python train.py --num_hidden_layers=12 --hidden_size=512 --num_attention_heads=8 --rope_theta=10000.0 --init="uniform" --init_std_up=0.0315 --init_mimetic=0.5 --beta2=0.98 --max_grad_norm=2.0 --doc_mask=true --train_tokens=1456000000
Each number is 128 + 24 x the weight over its row's rms, rounded and kept within 0 to 255. Layers, rows and columns count from 0. Numbers have three digits each. The size before them is the row's rms in percent of the matrix's.

# k: layer 3 attention key, 512x512, rms 0.0813, rows 131-191, columns 256-319
# q: layer 3 attention query, 512x512, rms 0.0829, rows 132-191, columns 256-319
# v: layer 3 attention value, 512x512, rms 0.0739, rows 128-167, columns 256-319
# o: layer 3 attention output (transposed), 512x512, rms 0.0797, rows 128-166, columns 256-319
k131 092:121141143167115169137143099169139107142123164112101141162161161175150150151125143101110102108164107143108104145137116161114128104117142147112147127132158134155119089155120123118148127092114164
q132 087:094168124113119141143099209116136143127104089158177094125129136090123118140117105120121138150150187122121117114127125153111138144128138116162151151126108134149090179100111118135118133134113096
k132 090:143111119091134138112107117117108151092111072142141095101138096076114132105155121140155136158109125094124138095122108144136115114140099108147089121110110131112152180107113129131116138139137091
q133 102:119073118145109187109114113142125144166109204110148116131072137129132150121155127131129116087082130140142105106181147094117115102116114143079131107156115125136186099144137141131131167142144153
k133 089:092128172165118143134144143182140102147133167100091120110144131145147141180106116115088132136153121128110112142118120125118131129104112119119109122120138141134111077172179115168106134117147153
q134 095:111105120127136164108107146150133160143137153132127124137077138136143101130155108108101125094132140139143115095137109109179139131138126136086134121146122119115201132096119140097111138177118123
k134 100:118078108149123146113113111144101151096128131116115139120120138134082137103092137141100105164133151095142114107099104113113107128145142130125098096090137160119147145107147130117117138116174080
q135 088:102165075103113169146126147117119128099150120132158106139111177145136128131136097121121176127141168152136075106134117129167128124169142126161149118140075128118153116044120108116122129130117107
k135 087:137096091112127141120131102084095154117132081164162085118126110111103116095145133134153100138138102113118138110115100123142126125130119112108124124147130116124114188111101150131120113149096098
q136 088:082144113147124170143146096131149146111182126110116140157128146133175124157140099111082127134137107131136101127103085146225112161112124137125148136122083117108161109096126147101109126127098120
k136 104:116090109133140134130139115091103154108115111165147125141103127100109101130122112124138143130127102114125128124115076108172105116134108106129111097112130132140129169115104144111127114133106064
q137 097:128131124107124132176142146113109165150131076149137131123160123098152145126143122109131117132162158165110135138115098127163130141125140131145155133107093137123152149138139099124123063109084108
k137 075:149100142120117066116145074084121135116155117136146091143197095117118120110153132164111142179160110101128140143095147102149128118134151108137131160129125100109128202089130090140116114134126137
q138 088:138127157101155084132165043097122113108142143132098185144132066141079078116114112138132109144169085080147173165113112164146127117118137130112138124108102135109123164139138086148076071125096115
k138 107:153136151124139109142124138170144115149116120104116118126168116134121167134123135111106129140170114138120124149140132114143138162089161133133142175126134120142063084121125091124137117086121149
q139 100:127158126140134132106183160141115138137169173133089142079124141084082136103136090131132089103174143144138124136192102138136111138094088081126144107090116112177107112121160110123091115143135141
k139 094:166130106076172113124166214148128093101157104121147101143100122131152132163085105109132135111093089159153131163135104136101124094131144116135151127144094110141100128116116158143135151136104118
q140 088:107131101162128163125153153157126131133180088136112176168120165069153118154164111136086100135110117154135141120100109125197147181108075093104115132124075102128146119130127165069134165162105128
k140 118:123117092124129154110131138089102162124132123192137122142071139118116117128132118146132151127104124101126139105100072126134112138155139139146118106118129132127171170124136155103141113162123089
q141 098:125132126135156144126125128147112101129044120101091131154166120118107118116122089126123095141166130074091081145137102129163151113203142140112097104078131165087093191084120146130123092155115116
k141 099:128100113206113131116144136147117142122130155142115138140111126180157084115114139133135140080168094143142098116158117099161084095104131110194123110151117125110134190110150082142102127136069095
q142 095:137136138172126141117137118130087139153110089092133137143159152077112113097135121108178109150203093125124164130103115109134161106142124131093113141091116135121120140178150170160175085139163112
k142 111:139174132180114136160136120171122100139145132117090128137096138176143152140129149110142169154130107115139104145140109126093129127136112144152128143116104148124040111149150149089110090137163128
q143 099:164133148199089189108106092141107160113163093137139148103108136157140111135140146112141142162145129164115141114134134154125141146122125149117105133129132130111105067144134104086173113112138119
k143 102:149167109076111144088158093162144114176115132127151136172108100142095125133131145115154117112153103084110119154112117165150110141158124192155119109132133098157105150162095136135132112131141091
q144 100:159136099058120172150115079103129127159157169122156136119159106136164141146126159135162154103104169105070086090129111099113179127126124123118144117174104102163124132157133148111134098102114138
k144 094:098084173110129120096111138125180093097158108121086167147136092120108108133119088143096106169142129143150155146145080123150120131134115133093116160105141114094178110121113136125142181151103098
q145 098:075122167141161120099148142143083126136098106116139142180095122100096138102119091135084108107139106163170126147147166129142035144139137115113116129074133135106157089085123127130116129130129123
k145 097:147136117171117135153075144105097119138131136099093108094103126174085099116136143116139122129140111145130118165109141098151174116081137123156150139146131104149075104128123119093137134110102127
q146 093:108111183128144127128137076174108112151111175113158120156092109150105108125111132152104114104147116190169111141156162104130107110119134101092131149100142129119192081114132145138117141088138156
k146 092:136173139161102127129097116097092118143148123062128102125109149182086134119105141097140111134189114135114138148157081099099148156101151137138140170157142110125070097154131125094153150101117103
q147 092:096158092139121155139121154090149138110136070164122105117115152083122127135135099129139134145176181093082135106103126152130156164142118135172147137130081132129084156097127144130111130173113098
k147 092:112084102101138146119159172126150146106144137147137121119139115109167137139128111133138144152083136105145105110124126134106083114140129128138132072110109160158188197129126150152094111156125110
q148 098:135132144200145116137134110117131095103120129101129095086187148146152129130088173135169148182139118073161105147135093135097132102125131127160108137111160116150080132180099108138160102090135124
k148 096:099177134118094127130105137112113157129114102109147139119081180120108160171140143104168110142164133123136163125146075113109144125157101129137129159147118122135099150133095098136139146137118114
q149 090:090169119095128148145129155112152165124174088180147117138087145094147092128121123138082117114161151162143135113134126160165159124132130112143154130127099145101113128089104129143104126142146100
k149 099:137094119097148160117118114084111168124135091147150083115095114094097134116139112168119135165098134091127145095120127114132118149105122135134117121128125137124148177097125130109128118165140083
q150 098:087176077078134155158130162109133147112134070155157100130140156121138117119123121114121155136170169120127130094125120143146131146162155095179149133131115144116102162072100139132114106127139101
k150 094:129105078081118117111129116097110146102110077161141116114124111086089117094145127154152120146109140109122114086108120104150114117112115112109127105149101124133126183125110138108124121154103100
q151 097:151159146134140126141174109109110120139115082133100165140169142101097141141141130148160116172150108082127152129065087144087155166124117122163131109117117141143065136200175140168140083119141117
k151 094:145164140156130120143130154140146115148095143155148135131123161118150120156144120102101143126122161134139109147140157116124118151135067125126163135111116140093159163111109108104114139109141134
q152 104:152175100089111143158150108106134129128143085117091122140127144115115155177146134127129123184155142074091164102081086185140145163119132119133140140128119135145058162145139126123111085127124103
k152 079:156121144097137081112159102128128136133135111153132126141192126111117148126132159149114125144132140118124091148150144118155111111111100140123149126107094128138149130118111091128113104104133136
q153 092:147094155127130161111123111114095111154126137137146157119169106121129120091097139148167098127119120115145148167117159098051133120080132133135132117094134144143167117166115124143137136160137153
k153 098:127164142185122118130114150150156095137133176089123103139122142191145165156126120108112130127158145132135138124159121140121149153146147146143111164149153106147090111160126099154102167105162149
q154 110:127093154146164107092108149154111067114079168100124155159140115128102130095101091125120159116116100106149102128152159097122055084137123136108140104113169142140148102137129123120119152110160144
k154 068:129179135127145210138114136153145121162096138084101134138108147118161159109111106116134123104128162143105146122158119130108125136141160168161145126112118135122121087157162120124131156122147118
q155 094:113145093087161105111102153155114153142137103104090097109150131126155130127156155153116113098112135180067083118120135080132101163126146117104110149134081109135128068134124139134144162105139146
k155 097:135152090112119127109088152133128107092161104147159109112088145124132082113120125125153138135091168154126141100143115152073163089166119121160150060118138142112140159151146187107117136110151124
q156 112:127159076104088130144141114089153153138156086152128118085108144117162112175142155109120125147134188139105132107110096153144176141146124141128132143130117125107121176094137123132125105128106106
k156 070:159097136076117058102162081120113136119128083156153117124146114110113107136155161147126133162161101125121109122120167098147103106101115111111124177130141107133143172093091123137125123115087147
q157 096:102140136080156136136119131104158138139157146139155092103115160126121138113157097155138157165154120092125097121144137124115125110152122167139098116129123150106171133065096136126130149109117151
k157 101:141111150048121101105132114114138138152185114152174146106125091165152075146102108127123114116171139130106148091104151124142130134139109124123123140140166145147200137198136146135092152124093134
q158 096:108149130133103112116134136176143116139091098126109167117098135096133141132170102117167123126168129141161122129141081177207162179146122114100130124115126168155081122133119124137103112150113112
k158 095:112129139127158125100122119156145110119150161136093173117137124153152117138142109141182129128113185116135138132108146074145143214131129123134102123105081111098161169103123094082120129136141142
q159 098:097118137138129125114094079149119118146134160147128098192139123182142125149120100153109115086097144081117133150193108122136134143153116148145149130142104103113139162142116133146133169131129136
k159 098:108066114148147120130094147105128137108134162149154122121126087104110088109143100143100113133140071133141112118104152086140117131098140174122141139137157119091183105109182127152129111114121103
q160 097:166114121102129109118092146119151109103102124154159170123165133114082111141100158139143158118077189131095110133152112106053125104165141135120133132148181142163178167130105144116164160110145139
k160 091:104092148183109147125171103091112101122187122093127094125172109127119139110110165101099140150179130153088108120133139150119096109081128086116111141115151145138147110161126084152119135144143173
q161 097:149158114117123177092121126133138150085122124113175100070091140156170100126126161150096083111132144144132107158091157126103086130109109124164153133152141111115094113105068121135152132097188144
k161 096:149161158141137126132094130140132118114096187121134130123107153095128145089101060130184144089054123119121101092094089147124131091113110131177137090117132111110137105140137163140145116093127083
q162 099:125101117160104124125140149121168126104142190122137136114077135147146134140114098136082131143114098122143100163163146188117122175122113133130134143134119110136141152100113106076142176120131123
k162 099:127136125078134134103111119135134121152094095141162105169058132110112086129155085141113109116116105187129152126134129089129136111167094138146143139134123103108206087119095128129173159130092156
q163 098:083139125116138081140103150166097134136098174129121132125125145103147134102125131114138123133116169153110121132114134103122125149163165122148135108146118129136164121105152147117113127078076114
k163 094:118065117135119148162131107099092136148132110116114114143115097170111135101125115151091123164158091115087132133134178102089142155093151126100141122108130156125127156126090075158110128149108176
q164 099:103150113118150127154147167149138119154102157136099109040100138130155141130099122130114101095151133174157132132133125138054127153103108071104107091141111122152156092137116064173130122133133123
k164 096:124162112129121138132102140115147141118107099103111130138094129159157126169156110138179107156109118123147149131156072135154164121133106123104128098156097107084034113108125154101151145105123128
q165 099:159201115130116135132149143131158114068142132132100115117153138104128142126116121131112123143133145173135145137139093152130111152111127109131162090146106128141127113127127079147089154129147102
k165 119:134097152074131103115151137128120155120168155108141123112175138150144145133095090148151105125099172155141139151098120115154175185111112116115164149133150111122187142130111127159132126114098126
q166 093:159106124162117155130123094098130127155143112098069145145121090149129125134120131113103088125149071140096146146131121124114148144104113143139106137109118109152134109189130104134122129161155159
k166 096:129172155176131111093138181138159134122142155129115136097111148106139135173143100107137176098127115128145116118123091149165136113134101151130113111115116128104093122134151210089160108123163091
q167 096:107138137134119073090118156132116121107107137120205079135133143126136123084107121141181131102164140115158117136112133150114109094119164085120114128141141135146126153089104154143147113103108122
k167 096:109131124158110200120114110147093145100136120139105162144098150133110116128117100145151153107124169134098130127134120145087129141144099117162156120136124119126107151140114054093151171111098171
q168 097:160176113138156111153150122117155085138109107142094109130137107175096122147147114152094157194147112152105117123156119149088165105118107150092142122122148139121098124096128118136122161144150135
k168 099:103149134174112147155139142132154140138138061122165139125122167120150102116147156120169099103141102130148157094166122156137141097134112145139149124156110108127078125124111113091155080146154103
q169 097:137083128163135104145132144146139137114107148099152127080147130111148125120091132109145135141117125141140113129163130160082132119107120109143080124148153139123113154106092146163132112106126157
k169 098:108142151157126117119137086158116129146163115086119112145114124120122138179133080126158143116167102116112089122155098130127119149118115134123132098139107102150112128147128140116133101158173131
q170 097:103155125088143137132165110122134123141098085123130122108167122136110137119107131117146150137120154141098118147110113079096095161124118091149140066161117134129135118094119106118125123169144134
k170 106:124134106107115138139134112108149121133111123132130086124153121122156091119117095112147096149202171139091153156125109150173188085105135123096118110148128145111162156140107088147118148142079113
q171 095:157089131154129113089112143125155150101166149152086182112158106150155079119107164131112156112104114138094127130133132148154129106104138125121116114104116145150194139162125142062125129085119141
k171 094:142131115161124120096157150109139147083133135091173123114122132131100170113141173118129138123090152111149124118105097157152085137087180111152132111090172103163054130127133126101188124114147145
q172 097:173091113143124118133103078100117097114123143108137147146122104123173143132102191135148090120134107113155143157095109163107123155142143110123086177088161101148131122147100136113159119126144139
k172 097:086117128115091142142106114154122149144118152122116166131163130130095148131197160137123133090131174148128117121136118122118134094139101110151102115144151103154103113156142140126160137120112124
q173 100:126125121079141116119158127144151124119138149113145189151132099113134152123150099148159099180161134141140167157124116151142132159138130110160143114106084133087129150076133117133094098117107114
k173 096:100098099104116107142110125140135123156114090150152147165079134088126117099180125111131112090149123133126138130137156101136119140132137107090127132143167113085087182132118147149128125125113148
q174 098:126174109116128112125140123146129134128115168147068187179123137081091134152186148117137139106144118125122128122083106108161168176148129176103143154116114126120072153150125150129138109131148091
k174 100:171092115116137116136136124114125099145141142125114145142088125169118137103124159171090138136061118122129101115160137093102120134147141095124128109127141157111172132132149130140111113135128173
q175 098:126119134103119157145140159141144119127078124124186097121127135125095111123121107141132127147124127143170115101157188099055136093117137115131111113172121156100118112098128141169124154160168124
k175 096:116168183159127096133102157142138120166161098138142144130085147136139115130106100113109095126111127149129156085139118115139146141138123132098136105129100147123122112107126153151080146154163126
q176 095:137111154127144107128156115129122121144142101135063121093130129138127149128109152107171159117159128129113148117052109105138149164121104123129099139143138131119133139148156165138180092152121137
k176 092:147177120136122160122146112170131108124077128095110078116109142135119073134131078134139112154171159120107156122161084170085159083147134146132124113119105140151088124160096156111142140137125086
q177 095:098115135148135123152146104140086165118079073117129095169109131113081099113134074112172127177137123142145109121148193101202138125142125122144118111135100130141071134162179141141086115134106080
k177 096:118123108150146122099110119172127093105155120146160131123150144135113139126132156148094114162121122115168136131156144091140103158124127143108167114142112126093146143098135126148096097140177111
q178 097:129152155129121130144116158139131137131084136101150114113139128164105135143147124080147163157118151116136080128116147109136147084130141129119137097190120151119115171089112152091128101118085134
k178 095:137126122153100086122137067121113129145140146111133150139126167144104098156102101088124133189140116133080172100125161109129132138142092107145106154109115117149225119150131095146098142157124145
q179 099:087147150150136159112143173119153143133170147135178125118187151101107141113109088138113139066121132083169075110115104115135137099153121142114139131115142108128149133132111118151146104147169153
k179 093:158151112094132135154158135113141102112111143123126142136098108158126031131158133083134150111097168149117146106142171105125121176160103108139117115135123165082141123148176181103112160134124126
q180 098:146122120134091145122123168160136100144123099144081160115108126128130103120093129147080135124089153127118102170157123138137108154122143132116113151148090130114102164143139081113112148138131113
k180 099:113146125086145124112130155170141147121103148128140115155084125122131107118129120138123120115109168177149165126125149120124117151139117121142126120109120142130183135117114137142152179170122108
q181 095:139144164142156153122147128116145104127122109127174089119184146103141122138113129134093157126119151133143141122079112115082103107149132114099141137146106102113134149111110155100161124146170129
k181 096:117134137124106130143120093112119171131071141089114109189076127124078095121131107167167132141118130115097119144134098141132121112143118141163093133146129134139113130136133108107167111153126095
q182 098:108096135178126106129144172127133163095090162094109161069191108097101167121144117123141126116131108109158117125138114151161119116116088113077098100109151175154132167145143147150125096122164124
k182 103:138160159119090159138169130160131101124162100145123113109095150131127100192105142122145146158104167151151091121148126103131113147107141086134160123160095119108165132070128106123123150131129179
q183 100:127114139131155147150111136125120100173121102150049177127101116096123124154123142127117106129167112128125148141086081104107123226137105141149146168116075108144132123176124105091121154158090132
k183 099:139083109091140142098129163112167099128123136112135152140154132114147144146164119102122121143110078115168118140106194100152130120143100140105085123110122117142155121122122159106124128136143094
q184 095:122144128109144108157116138127112115148113071100097121140121100105113146109129085114156113152171139120092121157085123127118148166136133132144144176145091080104109138109141131142130132194118134
k184 096:107135139114146134137114117152136109127103145136122116121138155089147115133128103126142154136175129130127151133149140157114137120161101156154102143142093143147125117167113177118147108135138078
q185 098:099137156113152084147100207117088129125086079135146077099148126133099124129091169134112124088095140126162074165118152066061076119140162104090121111142140143108122149079120120110119122126149127
k185 096:174149109107114147191135141146128096097097110125134120180120141134128114116163164158100122140115132123144119100137174127127132151101136116141109115165132160135096121128129144187171139180120151
q186 095:136114141108146138160154112084136124127163158112130100099073119119119112110129122126114134141153096126121146129117134129162101140081151143148117151144103068099153112177188086141126080105116115
k186 096:159148167116117086127129125161128103140084111117153133105166102112122133152129142121089133138142151117110134145151094150139123112099063126089131139111111137154060124168129116125155120112120121
q187 098:130167107109108132121153119119162118118096117121107163106152156133131085129125144099104147129107113165139148131065155118102075117184165145117117115133143124122126128108131118111136143155133115
k187 099:123146138144105117116139094140107170143151120101127123132105118119120152107111136135142115140117134135109087125128096131108146149117131106120100103126140182151097146141091132144150135126119097
q188 097:161090152153117109118142179181128112155115155135164128117098143180121130124122073138163108108134136158117151133179127110097130110154113100184110149126160081146090136144126105123172145146093135
k188 098:110149086171116113106102136104143120127125145128161128112127109126135125128166134118107099113142080102126130144154108161123100070101078116097156155138070143126140127103162124147104120156127102
q189 097:185156125129130089124107097086104124124118089099080119100131127098117112130100127133122120147144126149130126152126151097131103147122136127123100134120089121156159116136118120173129135120148099
k189 104:101117154121142140122126123154130088134217122104165125142113116162144162165129111133121138164099138113148157100089110102111163132141128138107158096147138148123128117141122145131136133143163132
q190 095:097166117142158121154111158116129129107150135131101111129128097116114135107118143136144106095137120110161122146159138170027174098116127119134133105131140165129131102064099139169102158161181130
k190 094:118144131115083134129112160145134141121131128123107157118075168162158122132130113130170160070114142134148116099119162164119140178147146173152131112181158128125097083165133161115170143138124117
q191 096:103153162141127102092171111158128143134110122127064186102159118115093133146143105118111132079131147091136119181093107155216107157101123106077144073122122123140057127145116111123116076178122116
k191 110:160155150107150134127143132161116098119106143117098162112117133125122116135114136129164146140110130152132149129087130103139124163148150104171124122116129118126168113086115077169112149119102136
v128 097:188097118129116129082077119135105118140143128134159096146122128160113128119112119134140108157101111160114098136169155116117137154156115096069141103143150151113157108150126103124104175116172134
o128 098:135142110114137110141158107173124131155137101135100123127124122140139127147143135138124111156120119155124167145137095219150120126161125150132062097119211116129125118127130117145151170163115135
v129 092:143152151172120120120131168158156118160121136144115159140120168090141097145122102160095115144128143139121155147164101125137123143131143118140098135107137127147123142152136153113116153090130112
o129 101:131122120107155127136145167142132130148136153147144139133115157143142095157155120121127128129154145132101137133115157059090130126101120109127163106131062145138134129119120123136112122112131106
v130 081:174087118128124102213087137119148144110124150112113101142162111135101093111117141156101079125123135142098111120087126134100092139121106086135129156129111121142125110126111148109148146116150117
o130 094:131124128164129116117158117145116134119163121128127127100111160130136155124128106094122147107152144128122112156136139067166134122131116118133123145098061100120117125130169125122127129130081094
v131 095:086140132146153150159160209129114136100109116126097121125130142132186159140149171115118095079112142124149160090114146118147145131115135113096150143120142169154054123108111150103107144130120115
o131 101:135118101102105140140106099128141156134151158139132146098095114151117148124147156125117121131108100116170131143133106009154154137144107133116166095107135127139146105093135137137113159085123118
v132 101:123171121109104146097152131147120129131081118136120172157118166136158136167161097149090125128085111127127135141130157124168129157156113135133123133108114168101146151158164162109163088130144132
o132 108:110133100121115115149139144128126120103125118116149135159106128161133121091119116255153156131103118120102111121142146079108138117132100131131174116116113150137152097067111130126114165128122127
v133 095:147157122130130119126145147139096120111123108122178106165122109113139115123181176128127132102114114133173101118108124147153115136169132135115155142119127105137122115113097181141104081137162114
o133 100:141125137123127127161098064160122141126149112087119128131141113167152147121159166156114138155126149122165165140129107143125108119133157165149093122160170130105140113135144120131113134153162119
v134 091:126118144124105098138151143131160144108089125116135142186163096095148158108136172105093109159124111119100138101135120129153127138130141138104089134135129123130148131119107157114134165132077119
o134 093:106106161144134143094092134115163100110127130143171110103109139164136106108113121163153147120140119141141095135134160086109124135125105087165178157127073101122130114138129129108119132162128107
v135 093:130141109148145123161067121148125149153145105143129157132161095128128138133129107137125091104113122115138150159100128109111116154133105098142151144096148143100140115097088118106096180095078135
o135 098:139121141134120148125136134117133142111125122135152138109131125119112080118120145173129121133132107124107101128110138255147136111108131125137133137110124109114124159136134114126116136121121089
v136 097:076152113092131183126074125115119158101125122112138153162101157124138127157158107147117128115138131104130096135145111138110104142167138168115135112129153137128133126108129076155153124135101117
o136 102:132147113122103147095161152085098141127127140133121112099139101093137113110115096217114126129113110100141107140125163068136136137110097139097141156131106148116110132128128108118115133109130161
v137 093:145163132074080111150147091121154123113139142133155109197176112160136157127133135142109115123099113082145083115126102136140102125092128152122100121108115164144168125130110127116146138140104152
o137 098:138118133172136130112091136183152137090122116116170128132160157141130122088119125183120121127139131099148152129134137052110168134122123145125110109152109127118127155124108141144085107165137137
v138 087:190129117118143072110103099106112124156133129136159142177123107163090107119163104108139121146110115123150064101113141118123124143131137158142103130121144094127138111113121153125158150131125137
o138 096:123116144146140120146127102155149105118147126119157105135170139162119121115117121200154138144126139113143117137129166228116126103113155137146085129154070153145129135121099117121122116175138157
v139 099:109107133139102137113119133118136129118168129098141152104144132141088110123173141120107123148165122122139130102082105163107150128172102098134160134119145102142141153176155110116158095137131129
o139 104:117163111126137128128111153100108145149143115123127133111133116117141127129135130042137114125130146153150116140126092023154109159119121115127144133122223147118116111124107121135123126135149159
v140 088:129150142113151162099085128109146121135178170120116116119077095123111125123114097136176166120094143178111108163153132174116103099144150127128135121135162100092145085115109114107120119119144115
o140 094:158163090106111116125137110148149137116129109105129112113112118117104143145131116107108146146106170133139163144146134046110108117122120135124127144126083140137109121155134147147124113130088126
v141 098:133178137148149147093111127136132140121162166131172110161112121179141171122133089131143135110118146087169137155244155105095126088135130136112126111126156112113118115122105078157156115140140139
o141 096:172135151148119102150094103138117122105101086129130106150147090118060161114130135193127131177104147062151135150112122048140136150155118128116114129141129121144123122118114150129148101130087117
v142 088:120119109120115188086146138112118090120117146120147087057115097128140193147115140109184130119129130151117120091139132171090151151143111092099123110167142138141093151094104151150132128123129136
o142 095:150141173147131147109142099123142123124097074108088141123135109116133125156128172181114134140117108134161176126119097053138167154145122137133112181102134099094141104129163118155148117132133134
v143 091:090090149110132121096105121133116131137179142154095143111124128135131128099136147112126143120151115152142148149167141128150120132116139133149129128133141097107152100131184101124094083130178128
o143 104:126140078099127128150136132118143128169115137126150139102130097128119148134098098106138141104120126133108145110144132255140098126126129146120105094132196155143136140146083123132139129131135143
v144 095:117146105153146123153154159121109136137181117116132127113106142126108132134159104157135091097126158136099110092103125075109118128084116134174148133076128121132116123175144102152138095118141138
o144 103:136116135088137101134121109107113122159128126121091138121152143136135138142148127100139132131149141124126153147114138249113100150138079136109115093124154127136123139122133107114138127127095134
v145 092:113126115159154134146163117141113080149146047125102102118110139170089133142164103143179121127090143127061090100135158095108148121110120106147138109147092146110121112127129103144149133149131139
o145 096:145096143106130106128125113120126137156121141128086121131114108104138108093144153141135105139081119100138154119142118255113146128123098128133093127120233114123131127132142125118112139111116096
v146 098:103140130134145154130110105127132144111126146145171146174114115136143135103130125102146161138136134117154155110142164138149154088121114126136084168104117154111140144086124182101153143131150148
o146 106:124100101117137150106097134130146106108096082116120101139149096117115138143083131098164135119107139146096117111124134131125134150159131121134107123144093172097143133131142155127134134133137190
v147 090:097123164136105112121108119134105139120149158133098100125121099175125140108099145158091113090126084175144171174151108136142125121173164119144084084140142151133186106088092141155099078127135133
o147 092:145143132132086108158157097149124126105131129126145132119136116162093181126128093141104162132161157105158132123156106091163142099154105140120117126106115110174111137117144130125143106101108070
v148 096:125131112112158108119093132137147136149129133149076132149120178111150154130119070149062100109118153148155137156168115136147124097132139113114178116096120114121159102143147091131096158069141127
o148 104:113116100109103115155134137139085142147117163164155148144152144130114153091128110168128139142111113110088137148128141000114092106119138147124159100111128104147136174107112146121143119131105111
v149 101:101129116124099090132082110141143157130095106141102169126141166107106161120157079132172128119147133090188107123101123136117156120146111163177148141096128089141103122122133117186151063093055131
o149 108:134132132109139151105104140105103148187118105115118127138154137113111109122157130180109126118129132097081109124131160165098085102106122104143145134171103131153117144146147111066115115094113133
v150 092:086192122157125171128169138115122121173114098107142114174086077138131101140137125092136132126104141171126111078146168106142165122151139128106110129133126117102148129103069065105149162138143111
o150 107:153107130115141138129116100142141113139143107119100123094148125094123104143109147153105113112138127155120132125111140072147157138129098145102102130129062161109140114167139116146113111138146137
v151 103:124113119083134132157137161122140107148127117135119094176144156112126120081112160122148121133123123163136090129047135128117122144104134119122119105159083169148130106139153144175118138152075145
o151 099:099124113147140144125107131166137124122154169118106116121155131125180174140126104111106123094103127137117123148169136139160150087135143149104114121124115092118134155171152126117101136132133114
v152 092:123145112153150092096162118149136096123128096119156138125117139143116124140117157107119123134127104168089148127151137139094139146125163098116125092129112103115146102130158141104094119164178135
o152 093:127135134119157103143113112128126104138109133142136161120132131107155103113137105145160154141138134116141138114135111255133163162112087133133147129131186115129092141154129114141164117129133114
v153 100:154116132117117184133107121122148098134135130133146143139137160119125100126135158133112132146164122130111145134084147132104132158168109136137128117106146101103154141150174147113103104139161108
o153 103:114132103149136146118154173114139143148124132142168150149126134117178102149123076053113122137093129134150129135113099239157159139108139162124166094150168125112118116153084135138173128155140131
v154 091:130166118139148162092126146152126090103124105133143164129107141169154123118142100103194158078125154108103128098144139097179137171166123137122106113088126133126071108087141087119127155115150129
o154 104:139155121091107129137120141122148137134120171122126134122168111144104160103091163218151103153109070123143145131117141179108153140094128134103142107121192127146104137112107113124125135131157137
v155 094:158145131114157158131153143128149130116184099140137101175127109100137116136118112109120114144126131149125105129138135120174133148118132105113099111132150137123133099144120151097091177114134139
o155 102:109112128111165102118082147148141118112099119100149127143125135129164145118161154155145128145119133130116151152135144023107146122121125137112136136119103094118107162130152137146106116133130122
v156 096:096185123145141119061127148106107130120123120143124113105112087128145137134149139102125131100115092119140135124098147143146113124170151152106115120123137158149165100087111145159161134136146123
o156 107:132122122089115147117117129129102119148120182141150135101097102149122119128132142255124179113116118093167137088140108073126130077103113151145131131132101158179112117113114113112128126087130136
v157 093:108111107124114086095121145133150125132183148117148132126132150136135149160155173140113109136141093132131116101103112149110156131162111136117115114118138107150116131149114138160097082123072147
o157 095:159125136119124181111151140116125132151119152142135109108120135154119139119138116099088118099135135123170117125146143000147120134104108128131152122133125100121116108092130137113109131106116124
v158 092:143108123151099068126089109110134128152079135127125124127151084095180097128094139139068099170138124153107153128136139140122069128121153122101120120148119134117149150147128195141153108125136123
o158 099:122153138139134107144136121145135130125159114159139116107102159134156130168125109148137150115145140124116140132137114114128114154129109137175133146109096095106130113145116130114146137174120132
v159 091:119173129114124146106149104139096133123115118154076153068111117144126127119129123109128143100137154133169120101146141128144174154100134138132156164145139158113098127103119159144142136128094148
o159 103:119115131102121169119109147148142123134114159133114133122115131128107101145112132152120109129107116140133098082128146255082126109114141115149138135141137136137167123147106147122122134113134137
v160 101:148153135141163114143131149123089135089162123138123117051129108122125109103150135118114157129132128121143130141145110119131147119147116107113182104156165159158051125113144125118058145105128118
o160 101:101170114126114132126180117138125140117098109132114152101137138146119176130150127097115126138141085102140120163118160159096154106091158118114137122072151081133096120129115109132141150138131145
v161 092:158127153113120165141096132129136147125126140129135089103132124105164153119109165108130160117139127175143121115144148170155115125115099066099167134148131132116102110071134153145129142122095125
o161 091:153115125137120145121104105170140156126152129129170123132083117167120144133159145072101143133124143103159111125152108026145107104151153128156134135115140097125161117141157165114101132117094131
v162 091:115172123172111120108111116135173104137166122111205116154167134109092151150154160138143125161124105148115109088134144166098142111147112133129087125116132116146171143138142116104143130151130120
o162 099:181147092111145160115095123140157134121116097139144120099118112136131137139107138047113117117135160130114149111147099169164103167140116143119112112129147144104098128164132112118092112135114158
v163 096:144120144126130118097065159120091119115089179117115138101157114112137139150072105149109125130097128071144150182116095122142092122175119152147149138127161144126116148123090110132100122071170127
o163 095:155147116124105127114150129120097129145119134102136109115109127160078159098119159107120128162154138152144147130110115157119109108152171125100147071101128137154142134049122118156149147120133123
v164 094:151078149127098180161141093118143118147111187107112108073128111118150137115068110147172158133168152151114149111155129125159098158140133111137120092107127074120112141147149107104092096144153134
o164 099:146159189157145133135104130154138144111152155130125098155138140138128130171111105116126108139154144150163108105122125028106127156139125108113175145159095107124160136134098148125169118143139134
v165 096:112151135146156148120146122115100104126102157105097108092135104153097120108124156119155129128125136111106126098103144139153111143137149106170135112103094137133105134092131149113108118151146129
o165 102:158110153134128135127127096138110128109117146141122129115126119123121171112107122081112116112139097124137132102117112255112130132136150131131144130118202134149140127126118146146135139131166117
v166 096:093112118089099096145162143159082097105143113117097129114122135113098108133066108179142117127116115130170105148075082114141143136126129127175112132134117159083127129125139143177104100142158132
o166 099:128128121133136136144136114142130126120127136078089130134104151098110148123136149148131096147136115131106160135154121208096128080138140123135147104151153154136122147112164125147131145105139117
v167 097:115156184133141094138130157122136144144146080132124123071136124134108112104114109109140162112140109167164177115095124139115125153152118119140134122105090126133102110116146095103130133139116126